From a checkpoint of a small transformer trained on Wikipedia: 14 layers, RMSNorm before each block.
Each number is 128 + 32 x the weight over the matrix's rms, rounded and kept within 0 to 255. Layers, rows and columns count from 0. Numbers have three digits each.

# gate: layer 2 MLP gate, 384x96, rms 0.139, rows 357-374, columns 48-95
# up: layer 2 MLP up, 384x96, rms 0.13, rows 357-373, columns 48-95
# down: layer 2 MLP down (transposed), 384x96, rms 0.116, rows 357-373, columns 48-95
gate357:179154143117083002162203155139166173171129150142102095167138121112175093143194135176133097071132100131066151085146040154146109133148198110092107
up357:119123137167122126172109090107112107156131091147140072124082042117122111143128101124118086126140147107130122116152138107130165092080098132126156
down357:085126104156111134115148098169168193160100104133129086145146100177171108139185133173159127129152151125170108139172092167083100094128149113103156
gate358:165067170132125082099128133138071161108102183151144131097133090102112037139108134171069099124141143093156113075150139139154114087118113071180180
up358:072167150119181133121134126090140111153148105145114109103125083135125117170127173119130144129152169162213077067135103148117172104093159154107104
down358:102167167127089114090142114116133062131194164154095172087182152121195190154131133097170125133108132170120112093122199118141133160125163192148049
gate359:094137185182138147081111151131144081098141110144067106153084142127138052202099143153163149120151123117183136129075110176119107105138145152117152
up359:107071188136080062112139164107128144149148098130164106120177130117112112130138215108138142170149104099055124130142134206102126150133120148122114
down359:120106145154108115124117128143111137140130102115140079156138122109146097110140114161125166135152181067128121098125143190096141137080137141161192
gate360:092146147125153107149153192122117139157158163158072075088182109139093083121115095208167162145157118090112078114095168127115058085079086151090121
up360:121145135157147132158065124163131167124123116072111159102109129091145151148158087117118166152081096081122150116157149143105173121130130165082180
down360:158147097119157153113098120123119119119087127120087069156143142113161097119106110112098125135106111109163111128101111145119110083127158146123156
gate361:092128101120109114133149124096106097126122095096089145187140101127142106142042159037124102141098128146124122120071144126131129117126126118157133
up361:143135146170138165084105120124173129148129142105130149157131148173146158181097093169133139146082183100164130098162128093105147122138093129074074
down361:105198085214099096119108119120124155133109126123113133043145143143144143127107113170117120129114111120079121103093156095092147123150109112141134
gate362:069106117167152169085140113130137123118152132147120110122088254161116093151166106168140132093161153156104090123158057145166166150120109083143079
up362:085130140129143114203109115150115134078182165137167145121115136112135108098123128095158143143087095111183124131132078154144155171104091214171051
down362:106126081129102141153139129099181118111131131127178108107155151079164146028084119148129136121115175091163146087198140133119166160163181095097131
gate363:182209162111127142098149182132110127108153168100130048124130134140124102163136127163172132136114092122137135126041108104101126193141217171123146
up363:203071182167146096104169116119106150120048088115147147102135151131126200125150126177140104153121122172071180167114119067095133076156176155136150
down363:131091224080152126139107116165114142132047153091137190129098207144109170110158153181203137118104196099074117141128173082129097095129137160075138
gate364:139129141108101144163114119177086112074127170123156118118116180072157138150128078141097079116211142193165121163205120130039114144079067118129117
up364:160068081116068200144135155168058154130152164126162130147106123131137211167108132064082141182172123144180105190140128124132163122138161177139110
down364:050150133135118124088126075113155105090125088153130177136145112132112167073090131146102171104084113109142161150168107149182179113117133137162152
gate365:139139100125165117123134135135160127106124093162104131112074130111088089150136104166124112117078171127127121164161212103215163218107082113106094
up365:120091148110117163113096154169128161179102138151144176083105140149149089150130073174152185143091070119104095138167162090190128154041127097104088
down365:089114081154106112189176213121161177114148142121102173134136084153101180116160136082115145074139075157100110187164078125157114093118168081156036
gate366:107128161068125072122121089132114088162105170143146070209111144108139072136153140143132138029128125158141094109154113093144119104087159081100147
up366:188065151091188074166142102171155107154160104102107094207198138211098145106165124101111069139122177088160137114113155110139148131075104104119123
down366:086140113095067129132136121079134141127105157121146126119105068124070155139150143120125116145105137098107112107171235125101166104098108151165131
gate367:164118139124147132113162151148103203117124143126113140183075090125100113132133147080121162164158091109126158166095090140103078172126136070083072
up367:169145109123081124155157180152085155175150140105174132080162141141082096081172152123058114158125107075114131117161138123095120173119086130116118
down367:108093162169068146184123100120152148134156120154165154137143159120099111061148126091117126143180155123110157099177176167130157128137123169065118
gate368:119082102096105090076091121140118116139052160140160109148144090137139079101128081123189142084171162107105100081098030165112088120165101188122081
up368:106131196135116143190134120158124118149102129144123155143084157162148137121106144147114117097141118127121095074140109159148160153140143095114172
down368:150143163176168099133107101130124116103173156214102141163120160093109154108090112136077160200142123128167156145142236142145135142162128143143113
gate369:154138090111168122176080122125086163057109172151126159156160086120136108080174165122067052129159106139148177112120108169149161148130176133080115
up369:116167171162156103092132139171172112099117152142151109114066107137136118085192180085091144092082056110133132112147106137132175139073096105127114
down369:129148143087151144065190120153122089150177165131115142140135146115118115063088190132119157134152164117136072108196131143149208142138148163107110
gate370:162090147181118152151119142108129172116172075114171122111105134161122146129074161091135155147136124100144105115106122105083088132161133140132141
up370:134177112107141130084163134153103047171155134112128110126105176144089131127136115178108132117117118152147172075182151126137166119159163125089169
down370:087112125102115117138138121130156153185048113111218165146123118095083082113087112119129139114123125160136160102125105133171083148135138159144128
gate371:153130142151122130118137168106053131099155144131124098030101168107126144138189101123151132099099139181053115105075109129129100086126131099159142
up371:113119127100149126068059121113081140201100144056206160125150160088131089120220071175138128098072140126185128142064065102071163116095172141143129
down371:136109106076195070165170125195143089151035115165090131106101083154178080142125122157146134161126113018140077162138125159149102174080121160160130
gate372:157118183130163067079137120136078122073095121120172150136143171116169131111159099129185206084200085125095109104143096172101138136112184095138060
up372:144112138038136108169145135135123139149158064097128138069125184141092138101134146177156077082111170153076090069111104185137136103103143104142153
down372:120176153166138124181117077148169139109108202135153103131130159121118169104147053136119114144086125168079114130141141147177130125100105115107146
gate373:116047101140112093131127118128165097145158090106134115139127157109126079078153143142143126150144127146138152153095184144139090144088071155100115
up373:132160113149084169118098163080147148170045106085123087146080111129142126117111076100142142081117154153169151201105164112161098083147073104157188
down373:107133138090143154132162069191171162085134127165132160146101119207170133162097109101133110134148135176141099092106105188104124077134163065103166
gate374:138097116106095156131119121160122166169121140172117122150141097139141112060132121128116078071091056110140126110102150175160164157143134140149180